Weights of a small transformer language model.
Size: 2 heads of 64, vocabulary 8192, 4.07M parameters.
Architecture: LayerNorm before each block, rotary positions, untied embeddings.
Training: a variant of Adam for these matrices, 5192 steps.
Each number is 500 + 40 x the weight over its row's rms, rounded and kept within 0 to 999. Layers, rows and columns count from 0. Numbers have three digits each. The size before them is the row's rms in percent of the matrix's.

# up: layer 6 MLP up, 512x128, rms 0.176, rows 381-480, columns 64-127
# down: layer 6 MLP down (transposed), 512x128, rms 0.154, rows 381-480, columns 64-127
up381 035:417479523574528494478518513578551474490450545542506476464506463537540517450520539528478511539539573567503532536571459482415490574487537523513518468473520535515458529389495450516543500523557523
down381 020:513558520473495499449530496508486519580483523483502500496454464545506530569477549577472414487500511548493415512357467453479498510477503445461509480489521519513520476507500513493541507523540460
up382 119:472513484444591482519593441484618542524462500546493428482450510505491516585536535518523473486478467500534470499540533498517542524491522507486478548540429469545535450520520497512483547438485498
down382 120:480502519488504592501507542432572488484434426488445462477462537493449563463455461566496543535495497476519468509489430476484533501528495523486463476489461499567557557542503504449500509564502483
up383 041:447585460522532463506576514495549532549444533481535476443437494543518537460543545526547506512534554501544476549598510518510474539542533458537501449559451509524467518413552487485586470567518499
down383 033:465565511539454470529474522557451451538439491537498441482430482492462505472509482501554453540459529512515482526445511558477451514521508489444536499502508533567477541492504516469516462431589535
up384 108:484510509514508508532510489542520547477458526441469575511453504554429517455487578574530419493500510482539523518526496566540465521446465502525472482549602536510460478453526422486486461493554484
down384 110:571485579445491465520492515454566470516584473487484498578522490526555543528556499492535486488513438470534499483505470473542516430476465548476565491511484517535533498539534495485502475496539498
up385 098:420541474514491439493535518570559517512517513503461470416478460604538501457500503534578519550498508525503493494498482504605515538523540570514539504472507463567493501429456493526494525501503468
down385 094:577536580474536581548435475462494509488512485443557481570536427429471492529478548517451507491469461435485480528446498484463508507469511442514485541409539491526498526481535534522460486468486549
up386 105:472495511625435477499465522447507535489473489535463513515495502467466481508471478592527452502534574528487522526501442555513493508542430501455455473520539504531517532419510453485495442483519508
down386 110:495491486535489465555468488459482421590517510471513470499556444460534554532508447553454506472473474488477511452520561489591405479524544581541510499504495510506461476486562455500423469522536499
up387 109:529456532509516487540506505499514496475475463481443545556543509498514558456483597504550468529473510480516512496533508461408476546506498513536501487540523518619473576504465503491535531593501477
down387 109:484505438474548507502497590436479529529425523418493497498536566451537458421497463535537502518420495505496601492408529508465504505445509528547482559504499476478541469527518528564512595522473492
up388 044:418505531538489471448484453520562528572466452549482526485487457536449454529569505517498451543477527512542516519584521524453466502517534467520474453471528566559475519424518495572527481501519508
down388 038:549530567502517524531447518490478487474532466515494459476578536395474529537447450464522531528504392450458429441424465571496527491511556533535532483420465563533488519539446526470426470409490504
up389 135:459521540533473504557496518477515524467495502492470592531511514466431536438507499554589547536540517470499483472517544445527530501534508527510510457536532494480411507499438511474537477535556485
down389 132:527472512560517548470558536470521479494513530514439487577582489533435515507506443539532473570481488528596491498455519467554569533465495516487461453435497483493479560525463507439476456553469479
up390 036:495536502504523497471500460520529521521483503517435478469479479498478465543585474522479502482490504523536452438569483601486431547468521512534471479501456503564542508469527459586577444515524493
down390 028:437455526517490395533560542472510463450485523527550470508536481444541500486517526552494525451510522489450514487380488546441508481556492544552557504458524534565467505522506501600476569459549555
up391 048:442554442502470461521518411549536509507478472580545513479461475495506569572550522511562465521517541560525516506591530499544459564496571499496515461576463528563522529405524429548515492528503471
down391 035:556453541438503502506512528494520464467456522500448509487548471476493524518491476498513458492531516553491573462445474477512498506471566478499529465501478419478562532559459479501535608430387515
up392 035:466528440492535423472492460518494590499466505480483570457452470527506497473509490579541448500588537581582517518576477500481478554475477463539462472483416474561503482463530457488542461521544417
down392 018:591444509475498531506452612435433484510500533528448466538439561464478502506487486490537528479514542437495541472459491473556448490469476547496571522584496512509485513587467541533523501504466526
up393 036:483508489574457439471524480521486518519502486492537576487444483469460507491538484515476435516599542568509426508561515471507543561486514511477507458499527532540455518520483510533555472471571456
down393 031:524505458503496530520437511480458470470505564419529525490511513514518518444488504505523505444516484491531589553464486532437537508477469545505454492534568501479496470501536482505562437481534487
up394 099:427519506544540482464530508504493397498450471552540531571547510576490530567588482524445563540509531512531519514505443504431483482465457501503505565478429488510507500511489508487503529469501511
down394 101:508451457503462526475482495483470538473466519548511425514428514422541500527545498532459504495569462574464503514446535491537431556455515523505508506497424550471537463551447523508511530493482473
up395 078:477482434438438493492479536518518507487482472566492508561556554514438473508473494501476567475427458519462610507564581476584469527548454526508477555505578526519459477530531446433435534448487468
down395 088:528480470575515514557482478512509491509582481498490559516445504497497544504521547462450505486523473512521510491364468521563480575454546467495492468521433531470497524442433496485494498531539525
up396 042:480550474573503467516587443502484529528425468539479526459482457527532474478520469528473446561551552569531471470546480529519516506503514462520475426422439467536499515478540468535558438511505498
down396 032:494497505471476476543494503470506495498561495559542456456506500404521451529471506446505535580431511444481417485434511539479433529484495552508553540449488548491484482489445562529406452518549514
up397 108:454476501494539486523545505599499520522476561469521527518494403468461448468554515514514495574504550518488466541522553535527490490505572410559506474500490500501531500500532512487481531557581539
down397 110:520510480383554549452505549414453486507560500453495461527537511533476540549501508544510481547493464465534482498564530567484527518551493555443584510493458487503464537524538450455465571481449533
up398 047:440470523593509436426515466521498556536492528529519477535454420501490519531530530554469444492565502508535439496618420548471476480511498455476469493497471520520519509420511501561500500506513508
down398 038:515585550522575462539472506477483586499495543536451526508488486474520549461492469436468524497537472528527442487495521482505443527460513471470520522502416514514518510574445490518550523445458554
up399 106:549474431510426474516479437525514475502457465529484497454438528455417487481473526450472510528551436525465456483534550488451511505534499468491512492490493567537511528533570505472549416567487468
down399 103:483544439443474574494537494500478498581520502525494457536468408475503485547479450463522454554465520470450523503464483538471502528506485492504547510546471483506527491481479522457547480490522531
up400 124:511457515454541537505470530498502485600495505515524552488480520530423487478506517568598448529524549462531557434504458470513467477497524537485463525515428494535476551487472557486553533544490508
down400 125:553497541503445485528466442542529505518533476535512500482550510465514520516508471542512525501399494513515519491540550450524486462569456453423537575558495425497585511499560492455460506549491583
up401 034:476585410561528411452556451504569499509418478536563523502531464522538497531528488517559477493551591526540477527560497504466465527466465527505424519442472537599556552493449506528489510566496493
down401 015:478515501397542473506480548552479474515505521436548445471415551560479434473496516445484453477481481560481501487485558515573507545427501461513466468425521509442525522545550549506517486496532581
up402 122:482483498562526458450531466506486471513458532511513535518479505575486480525565564596497515515519515538547510557508443561469422540462567437432497512468418492518532486488459473453555484534500458
down402 126:563490482512432559557476514497482462497471467480484513539559478529497515487443460422528562528440533532484541483506552484491493492501547429521528503560532568488524521541488542455510538463484434
up403 130:455482518465491528495558532460485512544459445447513490509526493566463511585498579509518488514451562498515455468608503470515488479508503471594508537523534415466517508534488437502458466586566517
down403 125:484529529490491530524444512522434512484521527537515536429467497582552420433525480473477538514534536549448474484505595518485490420488496471512596466548465553433564516484512480538476514513445486
up404 098:455500493506502422511459456519449442472435507495457470529502548510481541529598506527569440531502520508536502516490494459425515574460530521473487416487484504522484496498514449459456517492534482
down404 108:505513471548545562570505525480431509514553482506499522506502490549566485517451470572473513547489576510529560519490481497484529404510491520478483510474490520527555485527539543523484447439424532
up405 127:511460517513479340495522500557472561530508610548503539517494510447556487527504462495426524476579525596515470573547484466471430545472488443453503470518515531517517477518475502491506485550574578
down405 125:582505512515514513606483471591487573545449510388460457488498443487466501447507462452458508482475485502477440535475514490457481519458486490469509553510449495486481516557513534515525440496546556
up406 096:510490467553508466476500384465508439473489563475532573458527535523533459531449544458497456467499491487482498503528421513566531455549489457457502485477515502509529524484569514505490509501503474
down406 095:513517456492497564492554517456515499510470446455444480518447488485512499530462553435522558487478525546496489446389514435480550472521528433541545454538501559563484548523425496506479481496540511
up407 085:511491507523474481528492481447484465467559507536508504469480458521554480373497520578499502629446482470454488488524417515510524490555578507513489433440463552527544502474452518539581554518483502
down407 092:526514501464466465474507475541447517556496481530444437429482547532496459531514471484488493469467480434494544465462522519516473459516503510438544541519478518508456454483564492511488533461485542
up408 154:510451557490506536503485498471556497514478472440479496498587477541450501493527560480542569570523564457485456455572493441498535501524484504569488469535446473497564532480424519542490451519545465
down408 145:559480452508469515476425523480431482526516501453494517494469551552475494481480488451486538538504486505493426501430515500531483453523481487506522450566468518499559488564526497500449472552500456
up409 125:410601513477554515529466467503503572457543496478410510533551475490538540440515521525557557496502511528538446551537568484455513516515483460478475469512534565496528492473502409449493513493558499
down409 124:527559494461460551507507538495462449504447513524527449505477451542551541555451469493496538463554516524567510510574495513455453440508479516526522467491453520431394486577524421511480471444482540
up410 123:429512559517546473460518435504514478508455505507529530497442488457453547515559534481577467520497508562523484568514458521472454507500593392479463481467417515592510532511498540458496496493505455
down410 123:487521465457494511497513538445584491543514465432444473484561563591464545515473452527472502492450494452486452471433479501486530518503505498462525555482433511485462519474504523503490535440450478
up411 115:478458507521550506474589520471485488520470453510492514610507433528491494478501461523472463489496549566510518441539511467434502486494489534583438508444408513496505463466514521549529510517593497
down411 122:521498566511492548480497553489412392424494499499532566531457471475475537552456536513526506538543524449422546392537454500489424472498538520461498477532563487504534511517446464450532486473519499
up412 104:485439542460539475388600511469521500513462518526452490565493412510504539506496497545556536497518514495534486523538538548477563526484558458521528552440492485567489533515499504529485501482515521
down412 116:490537429458402550562482534520449515476484475521568494512497521429517537485483423487491466464556555448552532561408568494544457425537502513546529575461461491443430484564489464540511516463498550
up413 088:526465602522517573466517571445458489521522494479569514476542546543568458505476523489478527458449476457491529500559460507525493495490476537479490549589451493451443476489440525467456491498504530
down413 091:510521432524505450534509509586425528502454461564538451503447453525473484441517515503565471487535568466476420501419491557495458462508475442495509462503489544488525536551563498576470466477459499
up414 118:489531523549524535454485554563501463474481437509502546442472457491469541497514498531424515520511509512482524483541551464525583514492563460510497471560458491517491510541473463489538496513431446
down414 124:489490560503482546582450475491427472516494531525581482501529546466512506550481462488514458436550469498478452469526550492434513464579483482458420459536408410523557479436498497485502475484508510
up415 100:483518509554560413549513466515501459446504435500553484541548382555487565479570523486468473496544596519480510516507506457485478526469550521495504478485441538553520498491484476485511522408508462
down415 104:546463489457534510541498490561528444553481635490560455513539475482438454504513430509434433480505479492491558464500442554488510478429515510551441523476438479525564480569521529487499471471484561
up416 133:462555488543498438530513486508508523491444499527486548535546494603425544466496451550596463555512554487529568485517484471474495591491474504541470554505457517516502485496498564490533531515578527
down416 135:508524504445499481461494606447503456476490528448554543503541535496505457426488524476538494496525483522436512429447417440494472529462493504522515511522483511456462518601491537449516487497523456
up417 101:503519504497561505470567523467448582564503443472512572534540453510460489548450489475429542515477521452518510524509463530400536526432538379472531555413479480563440525518480470508447492519543469
down417 106:454567459532446547521520490459452460494464471491563515548537497491459466547515541457529548544521511497460528541363514503494512424519497493507530487518515573554471519550476527521551502493528476
up418 098:531417401589483491417557527529528513514492526503512460516486561488508425492503530496447492528465499525490472513522469544464450500479496431574466566437497508512507530493510534615470435551542500
down418 101:494511495491499512547511452486430475492548446494464482525561491493518497509506485478558473518521544465520424521512518495539479477468552493468542505510480521467521495525477495489440551446416460
up419 039:511560476585444462522492455545506510553478477544530508529518477536440473477570487519557480487587575508561488454588514498514454580515477496540508470468470534588491506474466459552526489461545440
down419 012:544480489475477523577477544467480495443536577511472516481502563518535481469424436529504556492468467458511526524412529457572537503501464522497470480495517404460507477532527541522462452511495571
up420 107:442519533498493471489514487510625473529470512521475525475444528515461472500582502428530475502489476534542588460506486446491453515446521498547483420481466521521500519423478519470498490514561421
down420 111:514526472506488487560526573469552552522504491439464486526539492517496475491504441488520511447459529535529483495418547441516487500489517440487530487517502540427474459521469551450447532494513520
up421 069:450537561549473499470484429473522534479469484485487445499531430546438517503544583518587547532537520539501479453644526477475537559537527529518512493523526496513511458466457470512550441506566512
down421 076:545464480450485531461453528436465490490540528466517516491478535496509449509485451473520594531477489487439496509494531490529534533433522460548522425532496563493566459582541527502470523538460478
up422 172:502455484525525521430494521493525511496457444481484494481609473587464465460518555507562535543501569470469426468573515476518560519493496512559502493518491437503572502493462507496506481545589423
down422 138:550480465501495519466416514500452500519507491439501525472456547563501468502487490448481545535488469504484429486439521494561489472503472486511505443558452500499545485586518513498453491546507447
up423 120:478565476509501475449514502516514582500499481471448564512476494523512528497486551493545536483463484501557478511550594493504486509496509397443494483534486512493442487509432465457504522526465461
down423 135:557516563502457494495536512489496535542588515503538513560537550498498465525486506474493488444478427472498464467511516475590532433513496541590526530458510532463491489533482489452477577457431514
up424 112:486535502548542409520553503495476548475498523403506483533571513526429532585557557509556444541501529455541511532523453556511448519506528451505430531461566520465436514507475427491438505566455520
down424 123:548582560460526506510507512468497467504511509456526491450526540552495504426580500495511520529455516446546468463481454467500484428482499529496480434482580530484580546537528478441492545484483569
up425 050:451531480554452483449487446546514534511505518524519513480519488513496498521530466601557471527533556553537488483554521497449450535526527429480420465502507557570485519433475472495529488478506452
down425 037:484561493477521533543496536431508452493480523484565538483487551492514505431448419500515499514433424464447475486468513530558508537435529543498489512424500511531497539536540523627481548475537489
up426 108:541585468562476557489549525592511565544525573487523547504454540509447518499489484497478442476514473522460508497541489488473496550523449527535498563448486548478448534483533466489521453455544579
down426 115:525435581520593463504490523502522568478552514466505505536430570542465528551534518525512444507471548538504447534496491508541484539419536494426532501489453505507505550495487501543497471496452466
up427 117:451504552501506504572550493474530505552509493462508525503522500552528456557513477504488514558554511547494553476496420461490444557510525503527374484541465549504474596485535483473516435535558545
down427 119:480521501477464478506521451551511468498496531460507550493547486454533548514490497440482485460484498462424545506498539489488572533539538571539567483458563498460538524498525444524462531505466557
up428 105:483448418505491441479504531471479488479466478500514483531544502475499416560521461482413523491543484500495550514522463498515422531482506547509470491497485484488446466506527474591501451455497519
down428 105:505480450444464575517478525496530515527475525537444502560439449461503539566497506519422537545603455500567497462491568468482446569484477470546492397554442503499511526560477523485453509535535489
up429 036:461497495521476487441520516558517562485444517548485494429506507516490489487560454521495526523539552507533479463596486546480482564530496454485470431462515518578517516496520484534613431496580524
down429 019:469480441545429425457590474538518433500482496511548488490429460487443425479535569494506500514535545543455532501446508517453475425569532427518503491515502489547491522470555512590569495505540439
up430 068:461508503538484497507489472523511477581482427469526506460515486514407552541569609517539475510565523531544462485618496470475509548481498483463471520496540487541488457474490478511540458529548479
down430 080:545430460498487507461454525487481488496499536465532505451488508528523445482458443410480562544479512498443438508484536483567513485463503466502533424575418482476556500594507535520473518521491470
up431 107:453532549528446485453570545496599513490471539478527520476485540480535576419539474491569479523503522514586536483524535501498407535571436452483465573471395456531436533402492464559529536495527502
down431 111:513492532472444567450561449517424526484501534531536537446477498494520500471457538500537530489447497520541505466507461454514423548441477576447583536501453484514486471550487501466484483552522470
up432 099:510436543486526498513541519457490451488492437534477512494526454454501457524483540525458531547467535538493433375505497433537477542436498545573516568573555557508488530452496513540494431540564490
down432 104:485504450482519528588514475454528535498415435460472457517523504526519499494481468487495575501441502480540601457374536440505517521470524518494500498489515431446528519571525489528543489494480483
up433 114:517520443579504497501620486496507506487496498458550554528552518450461523495498494455450530546522506466559394471562481471533562535486505497412445548460483497488444482479490461458460471550494540
down433 114:511502498469556455512451505493506555523471588499522441506482481507516509501549488474492461519506475519363482421496407515561469517431475574496503513597493538450501524498492498523550514494545518
up434 102:475445519525483481504601504571464487546474510454546522460512493480563444467510532507497495483495495527437522516501509584449366461500485497527562514498389525514455530412525447472471433512551471
down434 105:459537529508512608529556496553474491516493518533486498500491465452544571425483486430490510542504550521436454495518443489500466445481434544482504438461524511518539480521492479466446491491519570
up435 118:506459551504498537490521516477539462519445462483431520536613456535419490452485542495529579546558545507501482460555504449506550537492486501559448451549480475481581502469501485457510476526569474
down435 133:555487460511476528493431514453438503527506504454496520479484544521465474465450502421516576540509464482505440503402511501556497460518477466508477439569471528491571488563545508508456501527485464
up436 033:505475524589495449527500487558495473480445541487513518508521498490428487521544475532500506472534514468519549520588427536538508573586547484492506498552500458535511480471547522515590455539586433
down436 022:499548527488469524531495526451479530417524527387478487501525555468553539566542522517523550457494450512482473520493522439513473473521465553502554492517512513515475519465448476472470575572484510
up437 098:491512468493485466502512538547473532542448472461511475520489509477493474502453527528454453484537523550495494530533406515501478494528516495444485507469510553534440549506452509543597404477510444
down437 107:509518516507543502580461493495446492480482475465473493497439446508462557473482508439563498516498493604518496559474544474469505498469557476443479434510482501512595543503464471467503501440490550
up438 120:422531488535500511504579535476526531585464523500470455523460445453588476460508539570540515475515501500608461520513523492453452553477518476490503389485491510528527477409510490540490507515551572
down438 124:560522512470513587524506486471468552497448507521538462470538526486458518448452546518494477512392478448409450507531520480479527478471521571506563552548523434474541549520502509449491517457522478
up439 101:467496450553518482478558535530481471537439453525520560512468487483471501443547519492416497571542611538523459523513514467495509467478558463555514457567479553509535561517477499487497451555512538
down439 103:587533560431433521481475528482547533514504444496510510459496527491451503425489525504547560518484444481454481474490479524477513414555480500483501492495540523517552496560491557452530514489494453
up440 048:434517504519509480527522449560550490489513504578485546451492480470514483435541519530527497519559571565488469499546546486471498589536528456544522514522460540617511528452472498540570527467472520
down440 037:427535479483433482475472450495481507473485501460546500514527513498507480452536553439552546491514473545463548578506570464574498474456447500493564493574430438509577510614477548447534510486540473
up441 040:462500499549453400506515476569558535554448544548440541474517471546500485487548511575478443537525586505535464535536477548426470554564522440519457504565499583523478511492499491539549521501550503
down441 027:548500572500529564507438521508489476499518516539443469435469546460465517499471517497517504497477423468501531487440480443536484497448454478526554490560477477476532402564541513444544563465541494
up442 113:437450499515515469510526477576544539484479477442495488490472490496495553499499575506513498463465455607526407417507532438466499541474487518532527487605484502507488509504415475429486485451490479
down442 112:470487449439498447507469459433487441498453476490530550489478537503538532486461479467497441423523496480550548507411491504491527486560527461478466469562492513544511453414528468639564560509526517
up443 098:521488474530493524515488400481491524494512512490576517435519523504477451494462484513509514454473481559448449423556516512525468496562436478461511503478519446451466488489619564577460517463513490
down443 096:462537525463568512500489549477444508581543488527425436533487459432500527502533542477545526568567531493521458516386511455502489533498559486527547469523466569550504502498432490483497494500516482
up444 125:485496542486529512462482436534470481507423447508465472529490393505475517461562574562594481537534534509515495459512527466549506574507531446470500539563489514591533541536450503449541520521460479
down444 126:512454597482486481575505495477494502488538520474516560495514540471509553450524428437493458486459545506485515507487586474478562507543500528457556542484496409512536546448479479454509446530486567
up445 109:460478440517482494522495550508507491537412470485539486550510390551449531594558440525465501521455541532520497512499480429483426500443520505517462519573423429501533477536522462494502538439541491
down445 113:514562472541413447554436595576470524539457476499479451508516532522521457500508534549520491496481491476491498453439499504547457492533473506536499552507500520496472559515512498481448468475499543
up446 104:498433491506502517477492476503522537417491484459560473480494491444436391553526566499476535560432512515514459466530531465486450491534526454529514418533476515449472575497548483441503446552554511
down446 109:571464535484523499487501420517512457454471474439541523445493448518494456525464582499490554508452503427511504473491578516559443453512534498478574450425499531508485500554549496515507490579548493
up447 105:470546486457477455524474490543478534549526414550467564520481483555471441453504527477578480521475497464477387484530504527524483526511459535460486562521468532473523581458457469503479426602500488
down447 106:510462516532460512486488544525528498536444527462486565552464472445482506460503407572480530485533473466520469521417528442582523506450511471476536538508478423527450568443451532471508478505540519
up448 103:508501500633486488502519461545451433529462452535565475471507436471494519434456491537471569552616575532529517454523476560425493528543512411493421528441496531582483575459513432543514464518463511
down448 099:443487557520498462479492482510422461490531542478500538527548580522505519449504463546514453530447521497555469507433518479525571448509490578519430475524522501481473474512467470462464470513437507
up449 104:495461422572537440474557530515476518536554558539579537463549535493500464523506457508470443470547549511481440516506416545520444496530484428521520541457434471471471496501469465548494479503488496
down449 101:531436515512538508551490442479446487526600535453410457509567535494526517476490469499545516458539494495471519500519521513503529535535555539538565482494489516502485413537471516492501494417445572
up450 119:447534548502533513487533411528483486515462465542502530536460415603474526491514525504595471540525465497478534531511498513500482547441528525443456494516473459579515493485480424488509490551562439
down450 116:499423490487447516488495546573446522536416471539516435559468489527436493521488481476526462569518528438461507504509517582557429467507512508499524547491491506501516514472486532552480525494527516
up451 102:458493516467443467498462396504544539526521481568451503484474517508512385487498581500551490473520515547481507510531521460504553565538439449525446476513567532466519515474529498513473485521484478
down451 105:515481486563486579414518519455447494519503522413530547461520499527505512511457538499475512559505495469534443482391457453456454550516519519511473538566474511466484449496532445522473446430533528
up452 046:480482595537522520414528504488516500452544515523475477566494536535498436449514527582534495506571480524525536545501459545475453491521472459501458450439559538507546486364539526476492526533492497
down452 042:451470550528545548587500504452506474471553537451538543497528469589511467547541490446456469504478531508537536582459457475504520561529476553567452451539500453568472492473433463457466495519519495
up453 116:534473469558517462539555421459557577506468514488456582559473495447508404499549506566476519475485514540522464458532450491495425489538469500543504537497478517502498515460586487562448514546542505
down453 117:470532503564479495487502532497510412470438464527510537480472524473505475502481544514515543548467478492512452450392525520513517541529513472537444446565443514448493506510522506492461531467508520
up454 109:473451425516486476458616533467502532485456510493502529515544520510507553508492501483390480517538460529551478497502512429500498492503504487477441481554476445547470449437518452573515574442487409
down454 113:489513462558453509448602505466439535465445498464513480423547497535499542448532565499463526532466442563520529551504478505516518553568493503464522492577516526517508467516405471451481521459455475
up455 140:484496435476491421424527452561478528556525450469489445505506521617513513541513599480491432492547506523481495436583541495477426543473486536437516509527455496482454518493499437495461483537485487
down455 131:463579523456514516487466499549494485464463426491606462496478517538541486460501510460464528482441486432530427418464498510573507504461440545476504533501505442507483506534535496463458493531524534
up456 109:514533474535561517450562475516532473539464504516455529471487494561555508615504455520443428473511533593536494474529449415551456460496529418468477458525523463490541531447473444482516563589490475
down456 120:524526471466484473477510446477432555471563543463533506516473564481469521496523494496599456488517459501486524515528500497525521450553481461560503524473574506480502547536527464512493543522477452
up457 039:476518442501495505486559508497574539528464476527548545467508428475451512547503536564535469482538565513520466488525517484444528572499515501506430504510526457510474532397561525529557437447494512
down457 028:556523539529520486539423537529463463506468527525479466516439543513500590527567447509538444481459502481510524476393531502448433487419487492424510480543541452503525539523486430522461507480527529
up458 038:481561517527546457547529474511582548498512485553558494469428456538515454560508556567573423490566525509498461472520507505480434524484490454487450508503459512521475525442503490490539441482525476
down458 028:465571560494462496533492600529394481506494539483535473531502506474515520517527543480445471533546453512446487531390485457531497476535502527503533542521448522532537528533450468444582520490491507
up459 082:451464482484492422486514471598466515472397524540547492521485457452553479527508469479498456462563548542519516535459550535415525471476548430485558440507525465478559477488508441475474548524498481
down459 090:524510521543527574519511547433559521504556466526513516448536508507476529569506555522524529539478472441504485472520426516494486489543483555501502583493501509512476518454511506502508402475539530
up460 130:485458553579531449454534521448522542468451484477445549539480457472536499431470435497560512549604519544522518467573505480527472552506449497560497478535439492551473522471473508490467484524575460
down460 126:492472520491507486564473485494429547526496512394489463509535496475481516488559498451515466494517491491460480569482561496451528443444545479524558501574455538573542519588510437449496506429512512
up461 124:458476484527494513461534479466557571455520535541492531562529496514494555484526453501517590462552505496487549488494523553497572574468481455475538490496553514517432464476434464451478495458534416
down461 130:552528465530495424517492509466428480540470567515454493488487545481482448469458422524456417415532442490460580538518482418502553430584469506456465545558513565523498476598528455555545513484472540
up462 087:548447442542496499529492451487528444489472514504503471527540471492528400554491495539456477455498523549506451463543526510485487498514433459468508500497532438480577472478518465572442538448490519
down462 093:555451490515458550530506533506488554493505479500450483537504450404455538554503444458443503513498478545465476462429501385536512554444486520480562424531406474506500531548512568510443488511538467
up463 125:481487562487517508515502497484516587431545531456444518591467428524522566570546539480543512493494533483507492488549488428423485464475448398526494505549572539491507440522452427456484490553530457
down463 124:539435536493481516563541445465505510556446511495470518501526497476503515465492495498541544529560585522500522456555422509515545479496472485480560543492511531487547522531534492515467513365405474
up464 125:480461531510548511494659530468570526479419528441448493553524529518529510504516438530489494496513537594552506440527554436508484527477551462521508488600480441463505454485463452511514531508579517
down464 131:476528473475456491471498531460469542501447435494575457557446485462478466473532575507520566582482449501508476477460536548526405539497489508501526545514484548528489454522468514499530504457467479
up465 094:501470453450499530507523524589532563503446399508521470473444504450420440556499528482522525542515453503529518468524481486541501507487458547590472504549488508511505506524496486493529526543507415
down465 098:536565539452413482497476463456559499512543486480549489501548474531520502504501448513487473477485497476505545483413501509446533552582492443433529533454462491489427469490581477507531515471514469
up466 110:520517454484544514493568462560484518517516551485563544595474491527465478514615537525461463521472480485589490534519543534526501502446518462428525522434435493508477503443454435505546513519442441
down466 103:484487459511591541478491490526562518434496548423487505512510538528524480524463474413576559494509502466506440525477556470465487489537498453533515477461498501481486493457459493563546489479474497
up467 037:507501480471516414468579416524518513463486534522509556501451501572506519521579519560569478454557514568516513532623523524505479527518520514456500413465467558545477526470510521524559476480562497
down467 030:500551538455482457480548518518464501563513594458520509501485454511520569558451511469518461466526538542485487500405546518521536496498456466525486426507506509428516512557540471454501517478513499
up468 114:509500426527519449438562481505496454582505530508527458476507513551457518595513527467508421464527479493482425521532466524510475462478453474522503546476494461507497519497474500529527487593509502
down468 109:511478514441542527570460507529416546498500537471476394519524549458486473427531467445521543475558495483493421515503559473510596496525534493492600453545502543472533551552465557458503541440482562
up469 125:473532516489492466543453525479551597502548487462511548523459477537540527491494494478541478589476589477509466485559447472494397505483500433500473494510430537475514513430502413569480528530572442
down469 132:491542496498488515516548480491526523519467516496516587491519471463509536474493567449419500418488502500491514565429552457477468534501525534504466570577472523514504557472427456476554478457444498
up470 128:538506450539556474460530482475548513505533579490541533436569485505482475514579542485463460498490502480571434504502481536476474495578485462530445476449489460502472547454508564541431498512466470
down470 129:512559488483510445515513507509525498513439409537528533496435490510525520407463506541551550521476481519463472505503508495473501539508476554503484502569527494511494519541451498527521533532569462
up471 113:509485503465498523481474520466553522484534515533439461509502467566540512523480545549611496478580646490472443483520460514451515525496483480434492463492556536557505478513460540552467520454488551
down471 120:549512510528447481501505520509501555530430536502574497511550543486462521497546545492480510515504504487550516467474442462470523432509489500425510516529469458438516506519476505522381447475503541
up472 094:435441478530534543489550402561476520527480489557544428449489431518510427581492465516446436475478477462559538536545497506513483498481503514510494474410487469510483504421537526557519461433518440
down472 104:489526594546534433508478488442504565508516463488511508460479492511505505466484474425485488410480490469513451435482513463560556563448484571499565485536511553520468496536477595563458527438458446
up473 089:556435521446533431487491480623509506517496517584478483504452504408447425483551478494532453538527508533474491481524506530505500489523562404510523459481511486526520487543532526565503528503490462
down473 093:481529489542458567541485482459469532544503451461604513435578493535541508493454535518452531476466498442523497532449468496510491424510509536491532538498524498500419474509546499513503452421539631
up474 042:430529529493474495456545441498488579553426500581555475438465453555498581481566495581521492494517574499591502479590501512477501504544520441465493499493474495512547544443454448510576477496530506
down474 025:496516541518549513501480555523427459507539499552502505529523529479524509429500481508490493498511461434426497528450494575487509493516465536535526430489491476543519454532490485504473543512433557
up475 101:507476486504523547496552489508475447467457498495493513575589425454472525586542498496530422518474559502446557488478451532383456491465519484500547479537527436507496491477479543554565477544535511
down475 108:529527532489475473531462499535509514542564457536412544454484511578475446509566490424480524446534461468499423480471532457505464528500484466528600469527446549495478442580528512487412517475502508
up476 153:502533452536516462533519501497553446462491522497544555513537476526477433417503446490503488549530545556461490418517539550493448523470548503509561451487451507497464518460530515479502424457497499
down476 152:574509456526534502493524476411572513449433505523498556590500579559535561482454518496447537503539482498496495424591450473488526472449484515488475479480559503435553548564477469478492467477437482
up477 125:505506487499491504468555514466513461492454487480460481498570519489484538586476554496462515569486518463493521454518539482484537506445555500541538508507456462567453575515427535459503508580590546
down477 122:422534457541523531496486489452506461526510467526472482480552559501523438469566492499540577526505510497495481555411553526519507498489549540499453549499496484414498456529503498477491564483483515
up478 109:499456476516533458417584517503500456464470580528489515556461541479490444547517495524496470467597520517596495468499483489496575503447495453504498524507495535570455469484544464492479539541536489
down478 114:504495540591465483501541463503482561527529516482486504442514489506483555445519472479520524510569582498550505511435513469584482501514455542548459468546463496503414543434426519494498494510529523
up479 053:475517537505506471454558482516576589496465501530544561520485469488478555542544484567520506536495491528529449439606508488480483575505504546521500523504473513573480566472495491519515535503488494
down479 058:490517446469493485494506552505519464484464487529494487518508503408506469472470510525495538514511512504501524494346567508491523488493523507575505534469505506478508461578498501545487642439484517
up480 121:506509473565457465540484552525510496484470518501498464538500451469463582482618467533554451568518502488480508415526562482465489478467480482533485463522433574516540473497518457506534519497540478
down480 121:518507523538447462506491573450515510533525528475537543507429529523407529461601497569523507485455482456464503454464524505473502511469478530501488495480525529529506523530463494512536478469520438